Weights of a small GPT-style language model, trained from scratch on English Wikipedia.
Size: 14 layers, width 256, 4 heads of 64 (1 for keys and values), MLP 1344 SwiGLU, vocabulary 8192, 18.9M parameters.
Architecture: RMSNorm before each block, rotary positions.
Training: a variant of SOAP for these matrices, 391M tokens.
Each number is 500 + 40 x the weight over its row's rms, rounded and kept within 0 to 999. Layers, rows and columns count from 0. Numbers have three digits each. The size before them is the row's rms in percent of the matrix's.

# up: layer 8 MLP up, 1344x256, rms 0.183, rows 1010-1129, columns 160-191
# down: layer 8 MLP down (transposed), 1344x256, rms 0.179, rows 1010-1129, columns 160-191
# gate: layer 8 MLP gate, 1344x256, rms 0.185, rows 1011-1130, columns 160-191
up1010 097:467484490574487531534535504484481525503520456532587589515546533524543514554461520492483496473491
down1010 099:500511511481399417506537553466501492528566571513528494475452488507469527568481532544531523608535
gate1011 107:514509524532507410536550438562487387471471473502472502475540556472529422510631487546508449494503
up1011 108:506574529447516498524514466439585531539536497501497510477501453487488458613439479481517501489524
down1011 105:487567428511501520524486461463533492551562563618518601465438460478546550514520510532468436505472
gate1012 115:449389498522526507493388520502570383497568530540540533482472450436494439492502489525491545509511
up1012 112:520499495508458479487507591480529519525521479531535504448477438511440498533522467529545464484451
down1012 106:479521512562499495529527519484458482507582534509413517572494524481542493527491538490539457426411
gate1013 098:515440568511497484487484529433489551496500552485495465513518457477451437517464586532516490445458
up1013 096:465523518453452547417408451519454580510522501509505528544464470498490466521490462543458539463451
down1013 098:475492477471489456470483540500487484521514521495588429557558426494480473509515470512472467469463
gate1014 096:446594548542522544508558502460499475513503513500464464480473507528498474519428475473429488508493
up1014 094:531455542514512493494494479487503486493529494479512468500497499510567501541471539484551457541534
down1014 098:561473475566467497517422456460514503552499488529559483411468521577440481525512540516474458480528
gate1015 102:453543508542535411566512544515448521532528547544490627435453453583484376486435580493505510510556
up1015 099:538463413512544491540556457416410426521420495537574459452519490474484503487520555492470471522529
down1015 098:435503483474450480541536506488504526552492387449428449552521514522480535462503448528468527468480
gate1016 102:521506485464396491465500542468409494408485458474396473468474485487538463494549538500553467506557
up1016 103:465536443396525470493564511465575460527506562460508498500515527531501470473455478461529487449504
down1016 101:485536546459483530518519476470581496487549483521466524499516591491515473476483479530552476492409
gate1017 107:474459433487483546492523578469504489566530584561467542483494471547488426479474514486512567545498
up1017 114:538497551507536503454501370589448413550542445528553525449512507540470435511501423544500515462469
down1017 112:521423523502519508498497467481481463503510525616501445486446556526521483480450506516501545488527
gate1018 104:527502505546519460445447455453505498545461494520519407518519506508490471491460487550489509461531
up1018 098:506493507506524494490549479472563491474490500510526476517467503491466415463497519498445539493518
down1018 099:506519522464570549536491464551562466487535534441450505516521473481502490493517509511483519489540
gate1019 108:483439576579475506479504436424499556504474446527511541490537529410483466525507539483462465540496
up1019 103:461482511509524602527468501473501478449535548517483552513507531452444474468434481494505511561539
down1019 103:513478492466529514544518506514468523476464402429485476514431527542595555522506439538493527447527
gate1020 105:461506488547508551476475595453456520533457511498494474493438504531487503489486454493496481511484
up1020 094:465530503548460511570436508546438503573500493595524509461471523430505534509563417518559501532446
down1020 096:498483536529508589481530495551494472531507552572418471473512502463500517390499488481492515506557
gate1021 099:539458541569495459552389486447559515482557532506528442519487544545493588549477537529508483494477
up1021 105:442527537496552518514473494440581533471487502537558468556533457491503591472545460485554534467473
down1021 101:517460490531437457504514482558551428483550509436543539492536490579623500555514454457546491449513
gate1022 099:471506594451550542531492444509436435546438464534485495425468473461456490522475496404522444453525
up1022 094:466443536481508542562483445491467526504490505548552536446479471514512529536519485534539489530517
down1022 101:435438502465506481485571534491512566546522499347548498482592513531465573501545491526464563465524
gate1023 096:530511473484591500419496484462586537472526449443453490549528480503472461418496527466532519457464
up1023 093:554505501432507454576526593534478444456455515521413450527482530506466479547521425525462455483467
down1023 094:466504535511519473463526410438494486480521513621484554487437441548590536571464505501444538433457
gate1024 098:550454458477520490448453520521490486573512513490496460412474483526494484443418614495491465531519
up1024 097:510478513483442479554460480511517535468490495459496463465490506487532432440506523510522530505437
down1024 100:478427539455544550528456579552565473508475444481525465529567510568483509511449539461474446521475
gate1025 098:511453480600508462546448481487523530543518436485488475550527440435439510490475506549492499506497
up1025 095:465449481490475515450551474513526531432542529538511484530467516480506555527498477463460476498533
down1025 098:511519463584485502483533525465513506401505551570491480496479533485458550498523467532476551498499
gate1026 102:505553523526445539450513445512469506531487462472485484459582481475523478522441510501473598452485
up1026 103:536497481531536499497476421537555454467468449575551503497470451499441512458472466419514513438494
down1026 103:508482564529555544492477544502521581494497492466500425547557490443505511536493485505433472506484
gate1027 103:420459438462566447484445487531503457465526532458439475527484493511513460515503505440514508488505
up1027 106:515543554448540526531450439499490473533462431496510462481544504472502441487499539521490540553503
down1027 103:477480565450465582491463545443479522487525410504449526489497402501536442475618534481526500475463
gate1028 102:492445484515496512494555551507541565471484496465489477490485491465535517496517443478446541557547
up1028 106:558559476499485525519400480504448480510527494497492558512476507498441440492460595461497497451426
down1028 101:427554487504506527495498491523440502543518489567490515460550496516565495530512539449569526486475
gate1029 108:517387556559499494483544547509480499494474517465514513500544546508552491500514467473593521474553
up1029 107:490536447493465432500520420517514548510560508578539511545445448508434454511518488516504482573463
down1029 109:504509510419485542468470497496597519498511492463410505531443498506477460476580490486484517596550
gate1030 103:491456448503463578506525479477461538495474590500470479528508492559503457513493456504521408539508
up1030 103:596528442460517453394481492479460468408471453539497482474471447458564440564591479448531548526565
down1030 099:492503485552531509481425467494485396484511491413541403509432481573592489486512492467500508569508
gate1031 114:492416521464506414490548480504450471496502421540564540517376517462445425478457527500506466500532
up1031 111:485409508480496467549546511520460446546510561462531522466498507470496491485532509444449453507500
down1031 108:498441493456472480471455532452533512555498507533488554505600556472490485496451535481472515525528
gate1032 100:440494526514473562511481505508484457535572515469549514498486521578550488486565519531519617434460
up1032 097:471555526447499437521507431455431550549480480528522481606517500488574467477490490465554459574588
down1032 099:488478486452537542493592447458556477510476495478564482427500485443501493460567467544516488447511
gate1033 112:513513518538460467460549453432538532487455542487467505565494537532455482522540492551531449512422
up1033 103:501518516516529539518415548516458425478436408547566495482464490481491465459530519529481499552520
down1033 099:553467439543543564400539420469466525501502544464452526467556483526422526538525477479457520477513
gate1034 102:493509541506524542506518481451507493488504501537513524509520487545509533512591548518438477384493
up1034 100:516481514461556474510512532524490481495548486547418584478534495560508439491540471473531527475512
down1034 099:535478540547468459542550476499541535511497503481553486557520484536504570431502492490443507479576
gate1035 101:438583541461526517447530518521426509507492552533487496539533480493536556428446493428509425549500
up1035 099:475499509443525508453507486518456488497488563453469490553455513506504523504456507461510547489521
down1035 098:467477496457562551467463476551515460517451553505472410526545517456507510501530429555482518515534
gate1036 098:445440473530507459527487530436536522533520534528533512516484436528525441473516535479475504503524
up1036 096:450507523556487525473522425456467488512474487505489457515469501590462445432435491468506509457482
down1036 096:471494483515499504493513570483487448448493445467476471455498472478575535429517483433497439517452
gate1037 098:462510499568489524504552533490498510496453516454496544483478531520526438419489557484444485520482
up1037 100:515524481551536499476515544589488519550509505486479425532419452417450430546539426524445545503502
down1037 102:500498449500472516426546514494411462549388545510495506478402538502473515566560548475443507483447
gate1038 102:476447609528465506510513447477484489474527463485489503429547478538449463521479480465515542554494
up1038 105:493445431517536490475475535528525383429549572446524532509550511554511542492548458475504495484540
down1038 101:512463462487495521525455553538624490554495553358500519506477528468475571482532520549551449482500
gate1039 103:559511517559471470512427463518513547436477467518579428495505502532517522598519426560523477580488
up1039 110:464511549526500435502543527535445447485546533508477517543538488541389542388499492510468518502525
down1039 106:485487553594467540474457529564482525511509456521505562509514419485504484474510559542489529455478
gate1040 094:526464502480483481475583434568536561440519494541532537487489487535525452592455447487461494498525
up1040 096:491442528509481458487559567546565503392572469499561506515527508516468451580493454401475537468548
down1040 092:592454498508495501473532536503518532517517465543474530499503415546500468488446489438530454472473
gate1041 099:520506496536545554514509458638464554491475561498495489572409559517452455523524425489582461556558
up1041 097:542569484416538475420535446444462419433426509447494475513537477459514482562552509526477461562533
down1041 096:475507539488460481477490473501463447556545566540547512549490536426489452595571526517528442462412
gate1042 106:402442533521525527509504610510516445519540477493534494521459491455453461500450514566537468479448
up1042 107:501515535509549458493545444407478547444468533478469514530571548457521577480496445481499539511465
down1042 103:520494527570447476497499429488452487420468454559523489482496562468437491512486517533521545495482
gate1043 102:440470483450541518434509520587507525484543480461437428409454516449543477426507483522423536536492
up1043 098:433568457506553536537518513545513561565499460461456498557479539412490526462512520502594534556490
down1043 097:539572508510574504504474466510477516462485540434459524530461512504500573482523594513487482455558
gate1044 104:466549482562531547539522495524489471527490451664516512490457511462525484480441455426515507512522
up1044 101:582517488532516454449435549509463521420530501519522484549467472498455455446483545529495506490557
down1044 100:536481528449450393468442519493500517456531556475449515551497544520495528536515508624466542443541
gate1045 102:472438408538474500542532465541510539539506523569500485464572471546457476486505544526429547512527
up1045 100:574504467489542498427511512457520581445522451479496475561522502524551469474543540528494557504480
down1045 101:462424488524497483524562496559474436538466517446540526531457478507469488544509483548542501479481
gate1046 114:491522475509445525472452495497484535448518524528458499570539565437508498606498571490494580460466
up1046 111:506461518509519536474504467544484485513492548485490459504479469504518455541588539537495481472449
down1046 107:486545419461477471522526469561496523441479511550506501496492504435472477557538595548424497517543
gate1047 104:443500465476490470528515477460503530473437556481611482463499487499489552426507453542456418472511
up1047 107:564499457473422417552534506477444572546596562512444574537495450519494499480417561558474542490484
down1047 099:513411534501562484493477504544572487470460560580480528455521497518507446433596481474484496442506
gate1048 103:462494563484535523492483508474509537491486440528518489484446527446503523491521499483507494483474
up1048 096:510451457508469508491507505443491566513552408521513509473445505482480534490497493552490525484477
down1048 093:491520518470522486510461467510567528550486496598524506567517510516529435568534463509453481461553
gate1049 099:406504484384458460521527472472474500551480431524483533523512451468520496554517499515431506544481
up1049 098:529511506545495493517515522472483443506546517502434448537489527529577488510503435565565486477475
down1049 099:494502468413547611484537441437487454492482536486460479517496536500491502405554492451520516530491
gate1050 100:531527531487470460526490450496539494464494494499504536473533509472595468512505522535483499399538
up1050 103:450488566479507516536547534538483519473519461546536502473471496384479500515488536463425554460429
down1050 102:488539522514513473486486427512490455499491435488532472539496537517493415517464585519564540526430
gate1051 107:513513547552515507549520473512442519545494527474443458543411503531485491499496580484408445571466
up1051 106:452513515459514474569442471536508523529531487464498521446425527517508549496457552485477507523502
down1051 105:465437600483483439522566524474499519450453500589434521485505610570473488446478500430461465492478
gate1052 102:484484438511548485450531517487476476490574529546495463572441537514416585589481563489507480510482
up1052 101:440480498469420517464543467482485483497497490548516489616543469535496549545526515493525461566443
down1052 098:456533414509510506442490480461487526586546473487548533513431485443424451548443521506499467515457
gate1053 104:484541447528470497502500479459502535486513582490425502469523504530440558498468524489544484518488
up1053 102:466474590530474468526545435527476467527514491546532467447483505519501469452490446412537438437500
down1053 100:519467505544481533455536477486464496493500536439464490533557535567479561471550519399466454515558
gate1054 098:474435583549483506474411541445520489508525476552502512477450509500503474587518482437529546420506
up1054 097:492474496541452550574439492510599512502505542484541584543478455490456518571539504457545478493494
down1054 098:529517431512531550530469551523481529485489467460515581487435500455484535478461559520481416468516
gate1055 101:473515517564516477478511439493474549487437489512555529493510457427524484524564443471505460461437
up1055 100:436472474512474487542531452483540568486492502475584509494512562541435468438501502472534406585520
down1055 101:425481549565463455491484521501552533464514448462468554513518543458486530461499434497508439431479
gate1056 101:467513505522471504458525542490503486472491495506491551452447492571446423499421628549508457426538
up1056 102:450482479482439473451515556485503478479522477529526545456406418579498420486422566557523516506455
down1056 100:468493475558499521477487487523575455482449541380497504474437490520477570485522480483508540433498
gate1057 102:460533474553541430490472449527498605461498538549434494437550413535462426496481514485499471520540
up1057 101:607550518529461526507549546545451494537505492513497456502500455457482436515435514628523497515512
down1057 103:508479485472483520437581541489463488515530570535483543458575480561471499470454504517423446509566
gate1058 107:439494539494520444425535467518496509538478522440471507493456516494490529500540534537562448447484
up1058 102:474518518553473552472507505481474524502485511487501470517482435539473518505501511463474516543463
down1058 100:431479485495506595497478408565473487494472525432435486523615471519479532535433450429519535451516
gate1059 097:459510479456489484449523499527515515577508493541490454465472543457466472579552431470518529467455
up1059 096:436484464539528486543479531541506473467514530505474425424541502481480505494576453460433558539483
down1059 097:452479531479506476461465473510520462470612528423518498560530506506521523519498562499547509492554
gate1060 100:477504524553423450500509439515470485434466557451515530548539484518519479472478502556519505456443
up1060 105:531456518537521550492516548477402522522545466518523493490474518491476560480478443434477481542515
down1060 104:500513443567467481473447563493433517465562469414529463533375523529502532496547480477544584453501
gate1061 098:528519522494485485540536485492519539481472515494437572472523457582507486564518458512516509479503
up1061 098:476518512467543521513511553492555531504484534498527549433538472592494501495435480483513460432487
down1061 098:532475474478520524512488477518435525447454480533489516506520462434572503484448460467542552497582
gate1062 111:482506487514525539544528530505499448509520478548508494532530470563480501512617535460491490446486
up1062 098:426554500542453479492551507462543510513585594504492508373496497540527538495505505556493521555511
down1062 102:511498525541442520485575544507532484498554473481494462434455512547472574522477458520528465541543
gate1063 096:515537492456474524481607493460496459506488534459478539541495512470488493510462461509548511513573
up1063 097:498459545538479465492473525534533532507448447574491528501525504514490480530452493483485477532493
down1063 092:407453473502466535455561470535492506436460467556486509536486501500561534478515573553513516486444
gate1064 107:490477496545502529543415504556507491464492507452455500426539508491486407477491551430474472463584
up1064 103:518499489484515473514529562420479461471553518487471513502487499542534504544539440480446608512520
down1064 096:450455591524388533486422510561377547464524463558493430560482453441516470470530497455528539491456
gate1065 100:525519494433494489498477551452529505431539494475558457563586438510511499509476566502488448506547
up1065 094:425484470470490584472520555560571515551454462502475492506466565447523486498528519394405462446474
down1065 095:539463484498524481500528498510498432491545530614535467530498537559501403489541408527494511471611
gate1066 099:483486507417467453510452536514517487488483501551492530485476461544564418488467461502452530493526
up1066 103:468463452581524488550517516509493512482547500505504544504510461562558523514522499420491524524479
down1066 106:465482435583466441546574528499460519588559498578598613476487487510487500506484562471489489546488
gate1067 103:440481481469548513523428462551468484440489604522574510462513537569438525523489476528513416476532
up1067 097:484466435483481453448459547534597505533441506518474509540406490455482486504468471451487557407536
down1067 105:457487473507564508484525588501552525523500538565487563503471502459592570453534524468479523516535
gate1068 092:556441469541501484462485479473527512541471555580473455492479506441504593478478514475493526507531
up1068 091:502583402444492541552470471434474506517475492509428483511437494437434443573520496505487442471489
down1068 097:504522482455539592553534439443472468445518495422478560508489548512463443482546428501521526475477
gate1069 106:523545465472552461529493411484511533458510516464440453475541417470491557489421565474444496517484
up1069 104:451477481460523447498440509432545488563501493473467484489483474446530468486571457522468476433459
down1069 106:492463546517504450524489507448555520503524475432573564452440465472500515543537443549512499571471
gate1070 100:563491480468477496490425515473538466487551484520500481503483556437540487432540509469431529510481
up1070 100:525520436487483501499531560508446562424488461506435489495497473533513416523503513527483474510544
down1070 101:571515452518470516498501458516510486446453495481497370474490495538519469532475471502470552565484
gate1071 096:531402483488476571493518621512586530463497509490513516500492560559506526579478475486509464488444
up1071 098:461498410454557498532469527475490532574497490552502463557544549493466495556510470562458471512513
down1071 095:449515513475531470473500522530449504469442479530563489516490434500558512531507524516452484553579
gate1072 099:503451456445508541510530446489482496542478449462548521436511541507558484521503520509560522515458
up1072 097:474480547496444536474495543495487575482512502452559525448565503509549507501495481563533556531477
down1072 098:467530476541515488519555534500523532528525469522514541501469484462480507482491473499430456484545
gate1073 098:552495528512543524509516508479576539477522486462499481471502440476488493505488510566570480496547
up1073 094:540426492457462459492429564492575485568548504565488494545478518580481501560547495503518526448495
down1073 096:532463519542495490476442491489530462486469420432450521560459534470451578535482430454506445541501
gate1074 090:530573549525429542514472459593527523488463566538520509517507506449445494542479551470448532577506
up1074 095:446474433497527573484511476524461490451529511533410494492519503418567511504524577580504478508522
down1074 091:457495501483395549541530392511552580497475462511564484507442576535505494518465524493509532521500
gate1075 097:513516475527577474471516485458483535494516433472509513505529499488430519534403528478520514497515
up1075 108:432550540517463433549480481552504528505517471468542469537530492498473487420498498493453464522505
down1075 098:418528495557535539507468440538498492445481598427476499484476517506576515550521456466493518552472
gate1076 114:449502501471465499473452564485545467477435439550484507570587421485517488497356516562530496502477
up1076 106:483520448520497519446504485503482470500476538493533495517440541451533479467499413467465511545521
down1076 099:483536484516502481441577479473492508514488512662515545514474502505490541505539472532518508442508
gate1077 101:462449552439551500494496488527423550466536483478485561555490512563567525461412549568494474542479
up1077 102:548441409466487541513530485485553499485481517504508459489477499533597508443506476559464473577488
down1077 103:542552559515508495494526426547501551461486449483536438572460489464439451454506488606462516515499
gate1078 103:546548452540524540507487516511527554471461470520507455524446470522489475498551473574437504551501
up1078 101:550577474486494493486469494455484498573479486472539460502537538528461457484523478516555518516495
down1078 101:541459519506489522497468514506460503554523482521539518470472537447566503502475450505536522442511
gate1079 103:446456562534490489483506584518468501497516513487490502498444506496445511453531594442528463502431
up1079 105:466462520439550521489556560445464523489487504496538571533498482458437487525537516527544523512525
down1079 104:462453571496454444533547456517531511463435524435489461527489563482485539505515585461528411488420
gate1080 097:529484410560487513534503483538560461497517486567569548526466499518426536496506506555512491461546
up1080 096:597504454481550532488533491571552484438459562488529490539484488454411483499524516561465457489565
down1080 101:494471548476472483507504468532506478544422542468590504531489492512440507478470400538482447518502
gate1081 095:493511506508487465488481515512491468482446498522467530435590560419478496497483534493417466516438
up1081 100:449484494461490503480468474514537457504495529454418509483469462473457538501464474497451531507497
down1081 102:515478486550507518468485490472502450530514519515510531508494448528519606536477539550476479445450
gate1082 099:514457525529547445517492475530439527513537488505473515454502550468462457511512453456448496445515
up1082 100:481484524417489523479508499538495521498584461424411465522446520530508438480481446499531495455441
down1082 098:493554519494549447491427511506561449526514522417435479450443422542531486480508517495547548401478
gate1083 102:485533415513489463530482482491502495490431513516493505539575505456455478499513546514527501526469
up1083 099:510486515487468459463458484476552480491510505534477467490456452547494536475517523474470504540515
down1083 100:467476551572485535483545490481470556497487495545518466465486453476534515488483548464486427521462
gate1084 107:459509476593510485540491456482475543504474573444483568462457519458537467439468454509470521477561
up1084 102:531523484434506535558467509527527531496497505479509544545527451456533518447511471472540573565565
down1084 103:510454468494502484517530451460593501490460486466501447513538481474470540498539498527553454533515
gate1085 107:511459446528432522502481553494528445489421445498458570510512497505555435433522498430537506471537
up1085 101:520532476474608493452442446404471480441533530511518477571556546565541507598483495540442567509494
down1085 097:469498548507423560489532550462550409483431444644498523514484553518563542549517519485544495490467
gate1086 098:556498515512439549556507500492519518472508492531446559562476551513442458526509498510487513534487
up1086 101:494475474545506552533507453514427488502505463426434502538461534538470471525512500507550564498505
down1086 097:513512501466452440553509489515479518484521488422468468457467523459497500505519578484429552476466
gate1087 097:480492543540457426557471493420491481403476478538492520522485504545430498492510514434431538445524
up1087 102:491490445573420506524445485454448540473531437546538576480490468476486483449529554491424560467537
down1087 096:453557504492445530540526426524571514523531454463534561568498473487458450513544514508414465510508
gate1088 096:478491497480509512490401468487476465525435500488523513514498542538561462457509443474504553461532
up1088 096:556557477534525457486458519496519423473496569553530499463450500464497468497496541545514422497527
down1088 099:511522510536504501477484544455542563502522581418553535500535544441466533506546494529471497553487
gate1089 098:510489454538359502504511461552471500507514503474473551466440533493503457455601474538512505464518
up1089 100:491458552486557464482512507503498514555474502551547537497471510474480497513536566499492410477479
down1089 105:448438496507539417446526532533524472430428513452462556519457479492487490478507507546531482562491
gate1090 099:506514488481536452510471490493488492435483493559518511543462535542549535535510492454428540567514
up1090 098:334550539506555522470551425490556510470428478530490441436494457495458489466538538462538518550543
down1090 097:510577503464448474512533454493467545461561483495456505553493482492464425516461529532517553495520
gate1091 109:505428482527495527474529457422444466430485481490480502457515455495603481543531519490499463483529
up1091 106:521441560560537539528465445532524445515520553497563507550540544563501502533502514505447476529521
down1091 091:504432487508485548457499464527549503486463458529523559535578488451462508485519497571478486507468
gate1092 101:557517532496456507504519530518471562476545492564417524471435460456481500529444534594537502457499
up1092 098:498437478533483555466522462507460453506534362493431495514484489544530510497434506476453466500571
down1092 094:495565467489480462476513476459456514539521580362543511467453490500488515573506525404541424525492
gate1093 103:443467459481457492525568423495488501562499453495457592515457594441512523494423490529502438550455
up1093 102:489472509508407440507474443521507500461449487565501464542477435543498470499538446495522452498536
down1093 098:463511530505512501538469445519540531528507456473480518511556459512437445480507455477528532443499
gate1094 104:525432459517446478541442492506448534506492537462474540495530497512573475466463522471465466445546
up1094 100:506542502555503526471423503523510503552522515512462513437523445472524547513527457508460435475477
down1094 094:505544487460456462479558461508541426464475465276530515494462464453545467496462482457477544513483
gate1095 105:530502495490499524440511517487500562515512513504456534540525527520513511458534468534524547449489
up1095 106:531457482515437546528493449584533491538453503509467484455469513500476491485487488440535566567525
down1095 103:556483421614504510484453439485527521519492469444437519479538506544459474505556538508479471539509
gate1096 105:464471422443493513535570507514506551466520469517514446492514503488457457498529543472454620522485
up1096 098:522436572460488438583541593407465386496545521522561498512441529359476420531521480527452519498505
down1096 100:535542503556507511515465502545507544536515480569482506496528455506481448458574477519510517555527
gate1097 105:424489520491515503492523505471487510494485519479508492505466473498435497517519510445503535613443
up1097 108:460426453492522522481433515471437481483512553479499427478513518489454532524505493495486540489584
down1097 108:452463540529497533516517495487482493537554535477465430488551531497554477500495452509552561509564
gate1098 107:484484529497525458463604484493452533523560551567491475546533476508520502401546462545460461554511
up1098 100:500495517530609529576470493495575479543510499449407499528530480572506459523534542448560507471589
down1098 100:439485557474502511549433458426495481512475508518450567485555421464498474499441457487518497469478
gate1099 103:451496543551506499530567503551520522428504450477502587508514434504522495463476477552500556513531
up1099 103:471518532567561462522546561413438447464517514541547557489532506496513547542541486503450496498488
down1099 099:555457489491497540535508430564516476444505514445542543470528495526520583505502517537491445582510
gate1100 100:526464413506456483489524487499479467542565435496430459506513645488513528537522537554447566436435
up1100 092:489480514516443506500469514482502448440514490532506471491502571421555523539527484559435561438454
down1100 098:566434477544479449463534523509476490565466491401459509457475530522484554505442483538474497479460
gate1101 097:572534511514520482504527495510431437463491516519553423451456565501485458515496472517479476521517
up1101 097:460514523511480461501483504429407426462466472540508487579473493450515418492478523504478487466541
down1101 096:475500527460487519535493512506564509513497540313559472545516540556531509492456521498527484526499
gate1102 092:520478476548498498535494472536498503549463493525498547524487484460489536427490468476515453464499
up1102 095:498463539564513546469534454550529532513592529519611509561559521485532540432475469463436497531481
down1102 093:478557530576561500568531501523529534489529521529474520479478483587571469433464485529523539516543
gate1103 103:446448433459526564496545466534502494443463456552438416514502550511479497586432498497502515493477
up1103 103:565483479512528506554542497478447440485500568551477530542514426491519488494524496479520562556508
down1103 101:507499442419473511383526513506497530540519546462499515514472506500444491422538495464490456529509
gate1104 106:480466473526445472514463537476513510484483520487512521529525440506487513578456507543438519474506
up1104 100:508499509541496586489522471540510525505527498536465497442412538529531503419491472514593496546459
down1104 103:454562462492454528528502471500482477472459514549489518545474538509502472484482460501504462515472
gate1105 105:530469539450537535499469538457538592459438467458473476408494477481443517492524552506518410490460
up1105 104:496442504499478511432477473475491402459482493464537517524447523503503470444569515462554457550540
down1105 105:478419564531523527455491532456477476443502478551476587567465465525512496466530534486471470529488
gate1106 096:513522421491525484530457527526507440510494527533459469461541511468469518515476498497518490526544
up1106 090:467531468532464492527458459473470519560439514481536503538576505500530547466468541434581496448522
down1106 095:498548460514557552518448478453541503515498561565469482491464530538483410507498420465530556501495
gate1107 103:514517543497514448505425552500555526568538483504496577496475488468466501389485497554548431454496
up1107 105:548467502535499487478457521477434549522489464552533460489577530487501502507499523471415526467485
down1107 097:502530487456555431545527489505555563487475513454409518428448423528489435438560554477513462460445
gate1108 101:528451494557525546485500479449485415458508542515443438482520503479520440454557534455495512548500
up1108 097:416504562518469521493464477502407504511520514500498496480473472493507552463507508479490502542530
down1108 099:505477592419512439476491505420470504517474471539513497491488479526557570461591511518518453490450
gate1109 104:504526479473534520461519500531418431556471480515482430461490483403560528493515520454473555516455
up1109 096:445507551502509436560470555433518523480631501539601528487536494568507437488480481541536534516445
down1109 101:471539443473495494464526465483576471528550571505566481512518496557527470500479495454532532485508
gate1110 107:489538489506458582494464461429485463457497478548505483449456532498458478506528438527553513423511
up1110 104:543476496551540503452581506565435399575544467469514536449535564480493546544492441547451611571547
down1110 108:490527477637511541439458510475474490430446411452540497530561577472520518506551443547491492495534
gate1111 101:429498551513518470448474481540427496406410505536427450502490528518506483554485510500481472520460
up1111 108:602471510471456502450541448434498418472468507494552482565547497422441487519600544481515466536472
down1111 107:582552413533528515497465520454518457456458513505529505457515528430533522487528449497456479616522
gate1112 101:474424510497482498478497544504543469468491506514525488591454507483460413546500412505503483465419
up1112 101:463513483454522462527500552557519503496517579478561549537505502432486450493531536482521489539513
down1112 108:481529472441493525511538459515468499513546517407572566519516494420448498453546437501456431544524
gate1113 097:484513497483453451527549424457521437587458493473566519487538519482566477497532509617476527434487
up1113 096:496565525592468504457549451458503479427515444435508473446447518535541472521524554511490543460533
down1113 093:574507473490498502541522534520505519488501519466452471512486456527475460532527541453536551532464
gate1114 102:474547487517446488406522499489554498433481486483526495429467484500487481498409464539514480536458
up1114 104:441518529549537432508434445512445504546499536488433542538417427502460529537443485495475509527431
down1114 103:521400558534468449507463530445509478472508525511470404484496516487472546551509521523459540483532
gate1115 101:500531451491507551516423550472587551485506529418511464503562509519480528499516548487558487504427
up1115 102:513534525507486520544549484486497507486543472477486508477452492506512525501540517583531481549476
down1115 102:468432486493498502531437471523509437450504536499552554525470477409462431441516514445486536515497
gate1116 097:497510510564538517488465544440512481523487447514515483488536492515525511529498556561557465524538
up1116 098:516536523454509510477529479530517464446493498505425503428547501532527551525517504499491558483515
down1116 091:391517493489497489497448558564551528496508495591508480464509515528561452482474527538553491562574
gate1117 102:475466558484565494555567472497469540422532497488477466516528425522465503528508509499552471511477
up1117 095:498509396528505468452483464531444464524555508410484477553489522504487513451486443457500465480509
down1117 101:491450512565473447535466458532484511469537514560448505548516413467476550440531474532486485555538
gate1118 099:434503464532507490478510476567492516460466578506540436478507460527530470438529503516514501525538
up1118 095:482454470463516486423515512569491503496489450435477460563577497472532476500460572556466520504491
down1118 095:492505436479476515518525517522489485550456500462497552546519449487517464455453472506492519452471
gate1119 096:515487459414537529533469539519461434463462529529477523519486543465532458523561540546530468537541
up1119 104:501584535465563426525502485490464541497525474553527402524528529555469569484536469482512493521538
down1119 097:424467418503506545485478504472481522522521484559495545531519479480471516484546517515534501524499
gate1120 101:533460533498507569523466533525499499513431518522490471478578464515510474467448471475523497528493
up1120 102:469524489496515571444520516474589488578442515502490503614482543402456533517502523482461493445450
down1120 100:535466557437557497437435490478565481476556504371556553507517493443558430465541476437438516496489
gate1121 099:562446463523545574463465427435515442490433468515484453500540501505547507531546491495483556504496
up1121 098:486491459458462520547412494558481488492458507528511453514484491482478506449498505567505515543442
down1121 093:492492441531506509542504461499475458515496451614547493491517542536480517541437432533515511492554
gate1122 106:537446519503479456480541561481499467511465491535497530418511528512544511439498478481484485544479
up1122 108:526522517572512511528431515509508473522509565540556460545520520497506515524470494563482554469585
down1122 093:519452455482492588421519511523552572472466511491592480585551535500534535499518536484468514516574
gate1123 107:407516495483551412466594427428451460469527520502538493498404447510539519454461540555524480538504
up1123 102:540528548522458489488589530540504537495470548499481414498508503499523486511447571501524485447421
down1123 101:548421554496532460442573461496525474502502438513468473406477493448474428529500469486560509478473
gate1124 095:497456520473471488490537520507505503512410464505541527474523458513431542422479501454433514454472
up1124 093:531453548475519484519528492504443454443526497553508451444499540509507483466502519492507505545439
down1124 091:506478462514410533465483509502470539561486428443543451497465520404508482499451486484498489471513
gate1125 112:509507495522519483491516464495493440510424517504532455457498467495528529441461468546495547449505
up1125 109:488528477491489528486471521522404468511538497483472514509491519569428523538511524503498451534504
down1125 104:424577534485458499497514520520509505465484477511474545494536510523475427500567455517450468608458
gate1126 108:458477520512527488560498591584555468475534583491539469511460489483435544455533457506476574467471
up1126 101:470430508472487484497503453602435416527529465474414508543488474466482582467482448488418526518497
down1126 101:471475502430495530511490498479583457483449394524438493504484451420508476501501536433453527445506
gate1127 099:430465477436505536451436527466532516474593561529488517511419553556498435410516479460439427509519
up1127 101:525422510438529488483472506466470445494512538525501453490574481549497486599499456554499529515492
down1127 101:476456479495494516463508451419487511497467512559510512509555532432536473541546564448504420476577
gate1128 101:479501556505484543506525491530508509524524540553511497480470527516507530586537456441572496439469
up1128 100:534457519523495480444472438495475487536538504514489490620512449473633469533448513450483515522503
down1128 102:539532561506464549535505450555473468512486535508504496503483469476511480559434557539551490475487
gate1129 105:440446492452509513462461513480476611442492422545432472539477481590501530536501479481565542515456
up1129 103:406521502559474489480508479515490475501550471482567516537546560429428513469586519496502558491478
down1129 102:484584529522440436492487478501473538503480469502521500483556485511472433611541524513507553516538
gate1130 103:549538436492558568548481495556577482504495514512500502464501505511506454435523435594477536433484